Weights of a small GPT-style language model, trained from scratch on English Wikipedia: 2 heads of 128.
Each number is 500 + 25 x the weight over its row's rms, rounded and kept within 0 to 999. Layers, rows and columns count from 0. Numbers have three digits each. The size before them is the row's rms in percent of the matrix's.

# layer 4 attention value, 256x256, rms 0.0431, rows 155-255, columns 0-31
099:470535483535509466478502516545498496494485484529449526546505539515453501505464458546521524497572
090:474480483494471540487453520512477542531529506472518491541521516454529523510497508469473496516441
095:492457484485567473502478504485458513526534495509505494478536502467564539514469508500510517532490
109:527474503538500483495491497481510509499540467494490494471479511450543496535499502508521523495461
086:500491496464472543483523501496462496522533496528481479443489525485521528537568485478485500530469
093:531558495482543488494513503500509494487472506490435495493454527517503516504509450511506487450510
082:485552491510479517520489515495538457511443480515480522530515469544471489485480489479480468484535
088:458445489490544517474505530511484571536552518482502519479518548500496521470470538495483513537475
088:520532505502537515461550485488549487485498516520474484487468506486506481511541476483514566502525
105:484513449493511461533519506481527479515528491493499531503465503523508478507495467485488453551531
092:499453499490517495501500492513502535504518534501474503512518505483529553530498505490492551499469
109:466530468525432484511497491498546482498508487488471508507503504496503484514470507512502482493479
123:483532513539530486477450502543524490521493515547522504479563479511485488502526543516488545445539
083:463502493499493533508474488499477513507492493488537532530531465556461482504466514495476454480520
106:488503444492525521512493477513509481523545519519508506510527507460527504501524525506502516494492
090:492509495495569540495504478501503541485499534459515475488506505495508469531513517488499510514507
084:529506491473474523483555497492507521497522514489451493421486496466533531529547542503512520527445
094:499503477549514516491461459517505475496502459525519496553522492546529490441492510525517496478533
084:494533495523532481500520482487533515496463498524479507524476489525503485523446464525484488457544
087:537470488455485498520568527473506497501525480499467466454461514502529509477579483493508505555507
105:533515530469510518488536512506488500506473481525557486507494507519471518493535516515522491529499
079:504512490509481488481474508504438447508454510498479499533524443526501480481461484485505439522533
083:488446524458527472467466530520495488488531525526483508470513492460464526540499557518466549497497
098:521518470454465519536485512520513456525502511498512503538506489527488528521489523519524478529474
100:502496529519509488481470492522487504498499511456507495443492485534495459546493483533506552464536
102:492537530502432502512527495507487490508493482540502505505529514485524528503550486499476494488457
096:513466499491514459494471529513491514523478507519491506524517464555498550484459472523489514504522
102:494545474501486489528511488533515465482509490533434533567481515513492502514480466526537514479513
089:465566481507500507504495462499553457488505511492446530498486518505457484468469489527529521469495
107:506488544541520475453482507505478504495530511496504475479509491475500481461521505503467498500514
095:498511535458464518523507520511476493534503466528480491495500502515529523490561485511506483509485
108:492476553504540476442461520493479527494512494479546482462520475496497451455493551456458491482508
088:503493521483462445489503514508501496461459496499491495472491502510465480569501508441475465496506
099:520544506531524502495486460486502477479477500510490497467488488480523485496517495529528530451518
106:532493468492540495446496498479484489509495525461511473462461501461494491494517466526525484505515
096:504512486478470493512516520526508500517471483546509518519513498525481526484509542524501508510473
088:521502495509459519495515463454493510478521474498515484472471530489535501483515466537548537534457
090:480554482508503540544533482485541445482486505513481489519490490538485499494506529530575549489524
088:513501531519490510501452499494463494497553513448549477504479479513500465498496518524509485462494
081:510478539471458524492533486489547502495576494484488492453513509462529511543551546484515543529479
088:516479483454513494460493476510465508530504503497527494474532460466516531526501593478512516535474
097:536509526492541495460487496526501497492482508488502514446532467498481489526516586490493547474509
100:512529488477467534537520476522513493476480497479520511459495520504511462480525510521555522503471
109:568477500478514508448484484481473543485470517488504509511487505525525527487471467522445491514499
089:484434524505489489499488508505473536486550476452503535486499496477560512505475495488493471543501
100:506475495553548498497449497488437522510500508533494504512515477498497529472497490507477489536511
092:507553508500544486512531470487523488503496486504458481464463513484516465514542520503581577472528
111:514489453503511475477504531492489474505483508522501495453495472468474496494529514503499523549515
081:454547487545521501514460477517484506495470483494472529525509465506530489518459466477521449464563
095:491508480531564533477423507531479496500540536514494474522546484496521502489497499499480513506527
107:510475537509487508498487510495469514511513472501531503483487500492490496476535499516497540495456
089:495469479491500481502556505467534527492497504511465490497507523468530549514523437454474478522458
090:492490490479500515504542472473497511527534497469517534502512499477546531483506543493514470498492
099:511530519492539515488529473492542505474472513487477523472465533513425469505479485514533543468507
085:509480525463465524541468508538478483497487524532511506506494494510477532487531475495437457501529
109:509492502518496530520487462508501454494469485475510504486491486500494473481470495491511473451485
083:435526492544436478484484562501481512499504498529478510540501477536453538470443470498474486503482
094:475484493490447470515469502517457496496524520472468485528485531482503529498475452498503525533459
098:525537489504535516501554497484541497486490505521496502456498477514507487522575538497557491504532
077:475487488489517515498519524479485533506517516458465494494502521502519525517499534508532529530456
110:491514530493541501482477491517478503497510500483495492472521467523502484518518519472455515486508
097:534464512483534492522516525493488493509490515494495492471434540472420516507505447510455484524477
079:524518481531488493527469498494531476527509499513531501518487491541510490538541489512537488482497
106:506511489472506477505493540516510523516544518492479521512461487486479524489452570504498503501485
092:475497472492494501477469524546442480505501527520472503498513494521489519530475503510495534509512
083:490491515492497480535528506491478539498466501471472502525475530559481494533455412467501477500502
087:496475513481478494464496528507517511517476509494507488472482528482484484498524511478462467533514
110:510518472494467538501491488498555489520508518505471493460496469475506462498543502492456484503479
106:509492501492503474496501497514485494526469476529506471541523503519512518509515451479487491485541
090:527542483483533509479556500500537509496478513540445494441485480504504482522501526501546540482506
091:483500467540570498518488478480512504515534501497547521544485495542471500464432502528515501504558
088:493537491510530507485492445505482496480518496518498456488494502503508456463508512514504551486481
097:499441483475511487510516560520456510533530522510498491482516498513524515524525516432452481555472
092:514448535507544494452486495494486514485522491461491502460469534458525513526506487506502528471463
109:494558466505477540533524473485528458481500489545479500522500485518514482498501536488568512493501
099:490484540502463488494502479478495498450488495451560473455457510463476476498525489505509486510462
097:477441513482495509509507497481503517498512498472537494469505494493490479483531582480476462513457
103:463523494508531484475475509525457481504474504512506518513526471569460464477500518529513493476559
109:501485509452503506504515483502510522506508480481484528494500531478530526476493509519476528487519
087:501463521472521537539532503482499535483508520470492471465447515497500522502482466462486557545465
088:505496522485513517492535508508520484485438529501504504436489466535462459535546513500505541505535
095:505524535548484570513475476514539485501556490523541522495515509464487475509521524534546526474475
100:474539510510487525515474481526513492480478500492513511499511467532424451461432515520538529469504
082:512484488510510457437511463479544530491431514494506491439518490496526493545522551495487518473514
108:463499471509467478503508481513510488518526522533509478514544474517495503537447495483505483502496
106:495543529498513494469477499494531514486488540492462523466498457515478487527487513488446527457524
096:508503518520507475475548526482493488520527513498497517486490509476506485508545521485486470495501
099:512514492493470481506511514521546491496530481494498509485496478492540463507509558501506499521504
105:478506526513512532498539474471498534449472471434524511464480525484504470468475490508525500513482
091:502511483502519473537500489529501441493486475480478503513455525509453496515487491511528522447546
097:472487497511514483502489487507498449479507500497494468477498480468497481520503504504465493477475
101:464532515526445545539472500512521501492521494524497506531493510523501474458504493511542504473523
094:514559485493526532503478479529496496521478516542438538519568463493493489520503544488505512471510
103:514516487505504494501467469493520473465486496494506520459487489503470470448485512514511506496544
102:502490490498504490502502509516487470499479517506499476453495505530465519514531462498503510452492
119:487528507501491501514489521516490530507528471564496494528517519527542522506478490497526546499500
088:511513486427525472482543537515472515518472502482458503520487507496499544515506550486516514535480
103:475524470495554495515507467498552532497501530521458525561503499530495477521508500437490511528508
095:523516512482525512521502471466486505502474494503527515464474482503497476508555520494539458517525
107:513520519500457523519507527489445518496472510514527470508463524522458536474508452534508501535471
094:486495529509488545499518505479469514483510513470540471461511510473524485518512498475508517536445
# layer 4 attention output (transposed), 256x256, rms 0.0422, rows 155-255, columns 0-31
100:519435520495559502538492494545466480519490488498509497510462458460549476534517525450483457526472
099:468521483499495482509501472455495495494476502456477500485530493519482495500504504480495504521488
093:482520507471506499493520533513544537482464475538497509491540505478475502476507491517487496449499
108:505516437501500495537510557469487482533478483498502485474490501513479479498532516498540501497437
088:512457518522486461544506537518491477548493496460506521469525446494521482524497527491524505511492
095:471488484532495532519492487497511507484503486521533507486528494522510451501500494525533503512449
087:488505493502485515477514462510485502450502484534490497501487523548534489494536491512526484501554
088:467518537491499514543518499465471514485440492486521505520531450468488513502451495494490486508493
092:514503547522486494521484548462492508534516529556503486489495479487524502457480472542538478496474
100:496502523490434524423517475489491505474486472548522454516513514512512517486531525527508502465517
090:485497496481489494491485505499498519523490501491509499516527499426503481503491466501464511483469
113:519521475518486496505527484477490465503511502506482491461483518513499476483528527489568518515519
118:512510492476511523560516504516488525468516501461454497500436492514517483532521478459491480500499
084:533517491505541495498512477528492485462481497461486490510444512518495497547495517475507517507546
115:520502512491488521521502518476478507526508519480475474487519500512493482508495474506487474505452
098:536507510528543494524503521482503497534481518484494524498504464482471513498462486523530489508485
085:496519531506479498548502507483529481541519517549500482424514471486528470462516494518544530489504
099:505511518440472535505515461496494525427531495501469469504471542521488534550547487464463488494516
087:501490522507497500476475496510484524484475499527507485519501511493505513496514498526488475509515
091:491501518528489489515524533502524507549530492556512504481516472466509485476487520514545529472500
103:452467549480530468481503517525508529460504490534496502493518485534495483497496514502498476504526
078:525498505507507474467491493545502489485492503485537525502461512536476514547498516513487498528524
081:501507474477525523541491517517499514506484500483504505534505489480506464521520476468463495495469
105:512485518523521481467504516554509510477496508539481487509463500519527450468516505507497497485569
103:538504498477511515531517485530474469539487488495510501512442467493483499547546513471456496504477
108:442484494506474499508507510522523488498516462474481498488534517528506485458513515494491502488512
093:484483497469494514502466481500473505525491515438527505533495485450503486542488496464456511525461
101:540457501512491499486491490512473481512505518532521457485479497473526501545528506488496502527507
086:548485503504445471463523463487474510486487513527482475498503493526556521495521493508499508530549
106:501508462508496482518497508523528486566476498460513525477451486527495474548522476483499507498451
100:456476495487476502502505495527512489531510492504508515509572503488516497494536512491455519486520
109:497552466493483516532520469463500478500507502452484532512470526537472508524497495474530518520493
088:516477492485533488460480508533485485555517526482526557556504473442521510489477517496472503534520
100:533489508487481505515473510506475491506511505486506465483472512533486508515501496516492473493480
112:506516549489469486504489475506525500503528485505499510464493496564478460496479515523505526502468
099:480475513484504490513491491514522521458532503506497480496497514492524494473509519474478496487497
083:495530513477470500537504538489533504523520491510471481462505496514477468453501521513526495469441
090:552484529546475464508501502501502510484535539544482494466447471499515517480492486531518496506516
092:531557475492481529517496457502504478487500489490499498511455520545467476484518461497478534492542
084:498512494508495492532521516473525503524522509518486509456503466487510485471521489504523524481492
089:534522513484506488521495499518526497493520511487470501459495501486487489532495468496510530478492
085:511519494484535503514507503547529501522494511487497518502461488487505469512530464478509506487528
102:538512506547510505523512507478494483519523551512509481461469493527503498492491500504528516517521
112:460506519521511474497473552526525508516458437501534496482527497507471465483493478502544497482436
093:479516488463467514471506498479519465493451469515543507536543499504452516483528505473465511486513
097:501523485497503501522486541503514520467473485454474495519480507522479510533486512500506465484470
092:548485515509473486542486520509494495517515527539499484469468482494512502483512501522540495494481
111:481534499480510529500526495442511516471516502511508480473451519544494499521474533515518525474474
083:528491489507481489502497477524484487453473502501497489495476512516524538523536492505518495521545
095:518486518481520499529509483489484525504456489504487485532485487483494506563473454486474462502500
113:466536490480500523552521501519532477450526485488479505489501522552465469463529501463521503475503
089:457488505503475476474514538472524523505467470545514488523579500499503508432466521543503493468486
094:466532505502481503474524508490531479456499480533491474453517534572463512504525497518559527480512
107:530463496519524483497473541492452502546483547493531486540500456503511514490457503527506466555505
094:483486493501483510503498512493489486483491475487520502512506512489483488548468496483473502477471
110:555483511487502456465481529552497467569529543455515496527464490509478527508504467509518508536549
089:481483472460501514458487439482461494473476500450521505524496518475518508514499522482458496508486
097:484495503506524500507485493475501477527496492482516514486520495460481469508488511466485512498436
099:521492533508472491506494534508522501505517524545499504479478472500521516468486498545534484492515
082:482497508505499502524488469455498498500497520488499489494540456465487522492479506498500507499477
117:491548500505513520553548488491538524463477473558475487501463505520507490515573456493522514456546
094:481481487524490490475511535493472525482464479519529524536555476535478488467473531528509507479515
078:493529504467456530446512486493506531489535476508511481491507521499498503465498475502504538496513
110:484521491486505517435478476472508503476490506519514490489554541494507492462493455549511509484525
087:527494520481537504527499490498501491506509539484513496483460451461511497535490505482446492513500
082:484494510521503509455498476514480486490475498526526509515520501510495505491474502529504506526526
087:533479490536498481517511509498488483540501507492487546523525476482540513485496540478497523522507
113:517529493582467476538528527479517504504502478521491483459460505518541479489523483504595528493508
107:492497498473502500504511510514505541481510485533477505515535533484509491481510506513477501501504
093:525498535533464490532493520502512516494522526548482491457481484515538466469490480525538480492506
091:524495520477504513463493511514495536431467487527505481538490510493506556512522488509493471466543
091:553482524507493487522483509504506484548485523464488494481459493463507534552504510496506481468451
094:481516500482498518493539482494492483525494488490524520506487493458498491532474507494467513485501
099:477492500500463491552478531530518481546473473491515513516544460511475481502516448462511503503458
103:549489526532477483479510504485508510493529550538475485461471511524525524501518495533528486517550
103:490517491474489498481472513526527485555499509484495543531544479500468518432474543514483511495531
097:492512509490458521488515490489514489523520539467490507536531500497492528448498485497489530491540
095:524490521483518513489502469539488511472493512492502500505444513508507526553506493496451482521524
105:510449534515521495556484543527476462543481508483524469490510479495494494531542487453485468506463
089:492524511529517486505488524451500502523493500565492504489543476460489488458456498535537477472478
096:516472527516513472515484538521486491540527534502506519524476448486537500481463504521504478522497
093:531505446474487527515501517476473525495506528489474477491480475546509505510552480508494505527555
097:539480489497544499507488466520463486487496544462506487528444486489513528539492496464490488519549
091:527479511513505459527490496523497503539535521457496512493513479490512488487463538503549509515449
107:539479537492513506475495479496485498487470509490491527497462487482487522548475536510457477502507
114:503516486495476523506529463487505526461460455541499493488498521480558510506558450510504517474512
096:467509485539467493492507496484511491494509475513499514473517512578479478476485494521516489506475
101:520534486522490511506548481509540519478516476557485484461459504521531501506554493495544548469530
114:495506538504500502513490504464515460556498531493520474489515480513463534463488498496533499512484
093:535456493506536509492492484508451502504477530531543496540491484490497505522491537507465457522509
103:495511491483467507495526501543521519549490507539501513524497508492497490476514468530483498448531
105:538507475514501518534517454472448485504525528475470489491467520499502515552511511478492506540526
095:529483503519504495508511491478498524433494513506486481470455526522546527521529465496505518501564
108:534516512525503517500512522479518491491484517491520482496415524504509506503493487472520508468505
103:501472535487466505499500497549495495526526502485523527496473467460534484537484480477471512501483
115:533464487476514484500492497515491514497488500507467500493507490454520519541533531492454462494486
088:489468530497495477481473486516505498519511524525539502468507477481531497487522500499461491519506
102:537500500515460482446495484479459508513495509513499496539516498470513517499474514526494477519522
095:530511513535487485498492560544521491531516517491503513482465471534490500467509508521555506486537
107:437483508500512531498482500489480495489515513451505536499552503499485484479463557477480485510480
097:506544516537500459499513512481533479505498501530466528442483487529459503444501509521525528494510
# layer 4 MLP gate, 704x256, rms 0.0465, rows 0-69, columns 0-31
099:515487491522539512493503508506490511472474534469493457512508464469485486472524461492491510516481
100:493491484499454512522526521523497515465479466490505485473498499554545500504480478528498473498477
093:488478499494502497510471495481521509496547536553482512495472492479543492489482523544492511467461
095:499494467487469504512482524459495549539497477492497518450517531523508475489499510504543443498493
101:525515503517493492479534477507532494495498505471513481506516494528505473484506471507496514508513
103:479530497515512537525504497515518552510501516551508548503477493513518461518510509466468466506496
094:513461475515511465484495471511507492480528502519495502515453541481497496486502485489479507529463
104:497528501535444501497513459489482454512502489509494481484497519519567475507479452471512479494501
119:501465459510542525504519501477544465481486500466531502466510525495525527485470480492495532465540
097:518472521466492500494537490542510498519543491541469528481522513507510511490467472508514487489526
107:477506509496528504414495531483488526473474428493525486518529538524513472530495551507484468527470
104:469499515547522527493470501521521465511498508460476493480510494509532461482497503523544479548487
091:473495491474503554482518498487486538481487484521505559478491476486533504484488494478454515500471
096:522539509482488535480489496522533492503496541539507479493517525491486503492510504463519487552513
093:488490504483527512464493546527506495522501485507488470499519500507539501475461492539497470493492
108:534447522536516455471476455520523464472519500506505515542538469448476498516512450505516482503489
103:473511481475515520461456496489465489513537484478534500484483508501530501551492499499513465537512
101:530547480469526490485493523499529539499499498489475517474491504499505476549478505472500475483468
104:487488519527490561445488524548498499505509543474472504514498484465514462542492494508486506480527
091:486499485480483433481492496497474504478497474540505515517495531514541475484468502499484491530556
091:479485465482545491488497534499508492483524511487508503482496502478472458549494557484481549457521
092:544507508488547451500477472541469488469508456524525533457504520539479484496538501499499490522528
099:504437494533531482533509535511512528541501499521465484491489505464476481516512511507542496484486
106:547483510518516514465520510507472511486512508537480488505504519465496484501528497490496531484521
102:510501498504486535516491525527486550496444517520533497504512493514517450501504525476487489482526
107:513504521505493492434509505491477498483486460510482495479474533487538495490510526475487460507513
092:509513525519506494473500463530529558505530451491540510485494505522466508529513484509528426507474
088:508484504517470447490492551514485513489439473517527496449472493549475481511561463532511468482519
103:499527484499498518501476540460498529514472524449507478478472499517495448538479552514511469475465
098:501512550534528496516551532517478507483509511535526500459571540489521453470521515482493504518513
104:498476450446502514483490502506426495503456469529533490506510513523475505555488476490492476496513
107:458485455533524518487502523495499502493482509464519451462525518524507486506534446517452499508491
090:475493505510485534455478452490500482478466476496560467447476519544529458465491496540515527518468
090:535550467509534462506503488552516494466509518486471509514498520456494498490510477449474518490481
085:513481501529468467515484472517487492479520524471502532468506470529505513471507470572518508499504
090:536492492497495537521512498517473496532533490504478505503484500445495522545526515481468477505463
105:508515527469535491483489521535487497495446510447505552534496507486497496502448513519523498514501
089:446477473508480476501460500515546482508504519535448482499517500516480532495512502515487514496520
091:544492474550503487488472481479545471490483455511579493508509512526479488479503521516482519499488
099:483472487514523498483523501457507516507493469484509486500503563531496489490473501504512491509489
104:491458457464506428501532513486531528508479471504468476471540516558559485518502502476513468523539
091:531503517461524458477499515468518498503529451491494493481503495458488517450484502518500483453508
100:515486532508509544481505517525505483509498484497514526522492508500539480523493498458496524512514
094:462510490497492523549504493476517541454506498467469506470464520547542512519491467482505458467508
090:504543534550478483469508484494511493526529498494468543545490496477500533502513484511508494534538
101:476517536515494506482456506510458511545522509512533522505539531542533528489503524462493500486523
110:503490483504480485495487527515539516484479495498491459476509435506507493551514528483545455536499
100:516531490489544561502481489484490512496502492500533532501518520510485481513500511510497520505523
094:537510535506524488491498475511484503503532488498453494471519495448534511504521515462476541509499
099:524503498483479453487543502517497486490514533501477482476515508460432509486487508521551490490484
093:490514470489501482475516423503555493497534473442483459492512510528562508487517478484506494539529
104:466525488529489541486470508523495487513519500497476478501503530513513482472520479473475489534484
103:502511499486497507524565489523498559477489484530494508498496493487507492540544526495469459502484
095:457519498512467468501511455489552524548488447518492477491509520551519492455487482498459528486469
100:525483484545493520500533487527489480441510471465504486512488501475492507473534469461467441490503
099:530469493498526485492466504499530516494481518490464501472461499538470496483494484524549498521525
102:482463520528525523507480460548521488515499469487476497449448495431503456483536445517519519511518
095:477520502498517511494508492523480524532540517546495503475524522502522444505483470496462532539532
100:440539502504475479510468501456496553518505470509528497461547503489481515506476474514450474474508
104:475469493546530499491528476526529472508498529533479529503554494461485482516508489490469501499499
093:459532511474538489539484517518496484502499463480508497404515518509484510521486493537504500506502
098:498502510505521486531507480506553500507519513516519503521527482501517491507512496441503474517512
098:518481487481469546488507474532513526515506529457533470510504505503503498469490457468497455495491
110:503523475472526528511479540517519528491458478570549486525488513536487491538509514523522488474510
115:475520554499523528482529501467517494550474482511501475457493502492528451500492489504544508541513
099:527447513591489540489515534464494512514461488518501444454500524512514462496499488483498504504486
113:524523499496560515448519506527527537489494501463522535466454484513514474493497486508467536489535
108:498512480506519523481495537498507514488466493528489481505526484500532540523495473489502469498485
101:491476480559509498520513479547476513517479508502512528472483493487487506491519512522480560515517
095:489497421522494501472470512507481558508517487517531506465480464510510518486547498542515508521543
# layer 4 MLP up, 704x256, rms 0.0467, rows 0-69, columns 0-31
093:518492476505504544473497505528537469472526486505508540533509516475498513533523508488547481499509
096:506480472499514509534506454465478520526491514503469487490537512504479465516483542491489511533494
095:525545506517527474481508500538515467499542471465489494492481511515501491468517508480509522482531
098:537500519502507484457526480511485492468501476509514457521541527504499478503546506519489508457495
099:473453520464494512487494500512501519481467531482494497444513495499469513488512507520500533507535
098:466497449502527533536478499517478501472505531522504526472435484513522501522501495522497502526509
093:527499477485497520510486474494515499483485543507508544524538527506517512492451506522511520504477
102:495542515496536463463501499483504489463476520535488495513485515474489484511519495503526499486534
117:539509460532504515487509499532501506504491497525524511501502457475480485543523494503513520533422
100:521466488526495518502485500524482516447503531477480514477469471450488481486482502507431480487487
098:464499445501519492521523500531504474520514517507491515468510484513479543523501483490543484461576
105:477498539454513551479487436544529503500524499504474519530480486488509502504534495506498545476493
092:511540556501511451513523527479491496479503492520440466496529486539510490468521482469501513465532
098:493497530515524480529482485463554506470474479497497533488536506437476522460534513521480512477478
096:501491528493541505480478517517480517499521477477479500495474474501497505498448522491490479500472
102:501508488482525518507546475519509519528484550504470480546489495473537473516497491498493523500475
105:493471495541487477509502513515546510517460516560541502513521536501466493483497513468498550513487
095:526463507505494513471539514585496480505481532506503526531470470510469463522563489511498533491495
101:459498509488485484465493570484451460498493564508503485469474501534515495519500516466525491499544
094:525458480524542512527474477529508521476504476500505536504474508549509451511547494519514455484503
098:492499464498483470459512493512510542517535501441482526508485489483476533523471509498500488486494
091:547487532478499469525479467535474513469492524505463533497542498494494494500503464466478536520511
103:456518503491511561513498509474467483497484462499520492480484542476499484530516470515469483522492
097:503512528479480478451523494546546497501538513537458519482480488452536501485515493504498518465527
103:514492475462524463538500471451505505503479503435484491504452505561491503487463470501492513516455
108:505512491469481474534467485507515471485469532493506525465531472457497494504492487479525523509502
092:486511502504509494482568515517504462515465510519497501501477504546512482520512506500495490547518
096:485498472510549525453475516515520531527451475445521550484482486478484506529499531522478526495483
099:532476508523490489471464468491502496534528500527532481486535522488502485502475477529522497530492
098:498452493525464497514479534443531505502516513535505466550499504511498513481459520489490522456482
102:459517433476490549513474485536488570524487501453484487512509541457532501574499499482496483524523
111:509464526491488491486498518490471489486488518474503499496531512488494514490472465482465511518457
092:477484485518482482483511461528513465484519459481515484466477547506467523503483480484503479509469
087:521473509495506510475507484508494526470532487461471467511470535470450529515486507465502485530439
090:497502502481538484514510518452493475475501488495512476465536522471494504516539480532562476520472
091:491487526493537456482481531507498561507502510471558498530520504510483478484497500509483463500495
100:489551487521492509479479486491510506491497492504516495441538476473457548540545448516509530531484
089:493527502507521480494482474530542467551513529490496506465490505477501476496509518517536486507504
091:484515516480506549507505510499521486508459546491479541502550493514551481518518490513491456481496
097:471506533458441485492481467518457495508524508541496489498509511491519488523507487497468504485520
116:468474458468554450503481523460552519496472513510472490471506527530507474507501475500495497482525
090:503546504464503507473524519509505530514511475492561505552512566539528547516456489488542470521488
098:520527461473522500503525508497486488492475519507485461485503485490441477474530535523518496508478
095:511505452507534483516471483481500488504477509483496472492510518484470463504566495504494493504529
096:477518500505514454531465506464527519522555517491485494529523482478504506475532526551483515507524
105:447529511493496485515488478476453497525519540441534512509537537531494539487492529445518523481488
105:503507550441521503487508518537515464481507452502476527466478489502502478475536508521505488531475
097:527512465519520496527516520513551548473493527477515474500511499490520491488494494491516518519500
094:534507474527506487541500481508505457483527512533498525503485488494480540510507480477481485501527
096:544470479472447470512481477463490505431529522495463467479512480482439556522447496505502460485454
094:492500486524485490504499552527502478510477501524519515530517525459478469489476543515496595471482
101:515447466523506487519493472504501488495488480485483523499505491503445532495469493537482449536437
105:497513517534478525516510467514525517500508469455517489516487491500512533487519470474491484472518
096:518478525497508495465497535463468518484504505484489502504509463540522480528511513495501530479544
098:475509437543481519510465467540501534511524497483525501511504557518474505487501512531451491502551
110:484507505509511520490463521486483482496473545497510490515472496480514502524468508524493486486525
099:459484503556520508496467462474500494476490487452488471492503499509505508513498480506495487486483
098:487483531541555551515475523531522481495488524495494496494500506497457525493502452544501480514488
100:485463503507514501497512562493539488504526489496509487492508412496542510490548463523504527462503
101:485510492495536499500539499494518469484496548498477527531487502445463505537527499549447496493493
089:482486509512515489505524505497517437515481567467517480505499498536479504513462507479487517516516
098:485446508475465506529493470493494543503483547496477510498521451500478521465465453507495524507472
101:523524473524470493511504503493496489529502479505549495478512506497510473502510536534481497508518
102:495493517513496502472474513521542500541462508464541499512506522491504459469524493488467555491525
118:522505483518526496500495510524497509443537488485486515499468511526481495533534528483504488449501
096:515508499522492514504501455462482504489480497493499497499484536528473490473520534479487532441462
108:473511509538543487504488487491522468510518477446497514509499518512480486464479457471530491466475
111:471520549487493453468493485530502465513490493442507548509465514495488489484498531506523497504501
100:506530496482490520510546528467523483496469504478532538489477484499487506476535540500480526521516
092:483519515499461487522511502493540436522518495508478491487517531524527487488473509526520507453500
# layer 4 MLP down (transposed), 704x256, rms 0.0432, rows 0-68, columns 0-31
093:495510438482521499553468497550497498513493524492459555534485548472475471527528558498482521517491
100:512505494489497536491478466561537525462466518488453528479502561549496512494485502549494489486506
097:490506465527441492518466548551518496485482524546497495518484502437483472518513525506548520532500
095:503464458520519515498520499530487524497504483493513519472525523502538508545516487473507512490480
103:478473499486498539493507501537519531459477495461464512479531499557448468464451474511497558504480
103:528521512423484520499518505488463485485493521514514520532460478461522496546488534516504493480523
096:538481496506473507490489535494464502550499525495506510529564491459527485510547485539531531526510
105:448484497529551474468504538498492494454491526510498470533474489469483502516502505498493503482493
117:467505486526472508463475491507502518515510515519513521533495527514489462536517512517489454489479
102:562483531518504530535500523476481511432492500533516494478529503520502490472491496466474510488496
095:485502508527496500469531510591510485526523484532528492481521477529517480486515483506483481472547
104:473467446526482469515482475496530493508492467499492530485488496515516447471486449493507478540502
093:462534544509513438499484486459500501527506495547511476493493500496523475506539491489489533534505
099:508463520520490470543515518472457526488513486524504508460531471476505500494497466463474514511462
094:444502452483514521521486518480500492500534538516456513515486504468501511488528507504512557535511
100:501535504502491513497530529497447523512509497509533489503524525489538516505528448500490476493480
104:536472518499489493508498503527496508478471536514493509482493488488483525489525518488500487505523
095:504482516507463515466531514518511492509470509474470515489474464538476526489497493486503506478549
103:531471529542515443480540524532479523515544536533493499490510526536542513526465490473542482519515
097:497467486486470470490470526493533457558497535467468454477497480474471494512491461491509501545486
100:502486507499490550489501504471480502538452488535514445508464515543503470505479446537495522507555
096:535486508516518478542508448493457470503497515495502507530508527494499537523466501497529507504521
108:489476493522501524506527478499519506489467515469512482488506521498512520530564493485481503493485
095:473517483509490495507506505488495488501463485488510497522507509497476508514484527480507501508483
103:567511511501471465479451479450525483515491514489500466520480540511468532474502466483521497498493
104:519481517502518501495476495525522510469507510487481532485530483471497488515488485489489473533510
096:480475476474525468500480516512484510496500496498521512458499489536516502519554486530462468497561
097:486491489522483466501502525524524517578473450510491529473509490512471486482497519524536500517492
101:524528493503500503495508535443466489468459506484498510501475509513499488481511501494550494464510
100:482528490511473508472477492521488496522505501518511513511482490484496526488493509511527484483519
104:483541536484503454484495493489512494464505451507524446502502507550456544496492492462513501533498
095:496478485505482511497507476496499517482502538463514550518488454496473493481496501511483508482459
093:461513423531508508496532472511511524508521511481498479431480532482468474520519479495509525475489
091:504522527511483482504507462494523515529547513485467496531500460504456520543491460463490508502496
090:512489460529494518486482523459457529495486524500480519571507531498544496451500494461502487496516
095:502525538506513452509532498447522493481505465544460516474513484497498473524508503498521467520497
103:478481509550488501504533529494513475454539494493508503482517497496517510509513461503501475493469
092:463478524483486489502450477466506502494519482508526503500503490471453490487484516522483523493521
090:531501525458512470459495539517464509489499498481493485546491476478582486499494500507516474489531
099:510488491516507466478547464476477497517503510505523504494491522505502485540496481516509554527503
099:463529438482539480511525453479555502519536498500483476477501486521516516479470453491471500492494
092:497485492523484520503488501554513476502494496505531490490510497530488456536503478481495513528493
100:500500489535531501468537515514509494476457471501476486497487512445485491486532505508490492524547
097:531518506478492497475488484493474501443455480499482499488480544527522528521517474502517500469518
099:505462491465513501539482532509523492503510497485492522471525488510501486527496524495469513494484
106:435484514517543458499517510499480549569502507507504526499486539570506524500491509473492513501508
108:507508514484500520538466504475506500515515495507484520506474514473495490489510447515475551503454
100:470503509525451519487503501480507491537547522541511488530430523491516545525526471479457486460517
096:457479483505513501534536474465495498502485502525502547514473446514485489468499519484492493476529
097:550432481467476479503525461443499474469500514509502495514510508500454547523449473503510488522510
093:491498571527529518548480536550474516494479516534512543506519481484490511495485519524513536458522
103:505485499488534464505474501494502476498517499517500503511498500490487526477467499512503509507433
098:498445495522459494529473445520487482533465476545495524504519483493507515496489478500487473494518
097:482519488475537522509504509456488499515508505517515464523480545515488538542504465475515462510457
100:532513506512483544497508455521449526530534493446518508518495540529491522538495479453485445523502
105:511521480491520514504510532481510476494488498506519454501503518465506490518473438514439487484502
100:463481475533500480512483439497512485478479491534478506489514494535494495531440483513488527494525
101:513481468469491488501488488527503499493486485504511474502499517479464494492511510480478450496513
104:523515498509488525483488523519512506505494552469485504480506459463547500499549481541535492497502
101:484490499494552503532509474492469495472536517519489470531498521464479456501518533515446506504469
092:463470505499508479478520516450533478505516497531482544456524541509487510515469463534468523525457
099:502487503455490531566506491504492504501516495532497489470509470539460522481438485489481495489519
104:504449538528486502470498514512503485487497494483532523515495476480476472524467573508515510487526
102:512491494486495526478503516497528493466475490501523501522526533495487510485464489527503486530513
106:475513528514499534505526491479494485546485480525514476476521505477552475529513488507535491529526
097:532448529530474516463519496478493524503466504505498465504470508484488509484542532494520524463467
112:480532507520514494519522540453530502495481518498485499468488539498474502479475531507515493465493
096:503496513460527474520505492550508527558506520471473515506479518494508512492507507490511488532551
104:492474502452551477513497491515568507465486541438509488463455463473508478496466473494534509511543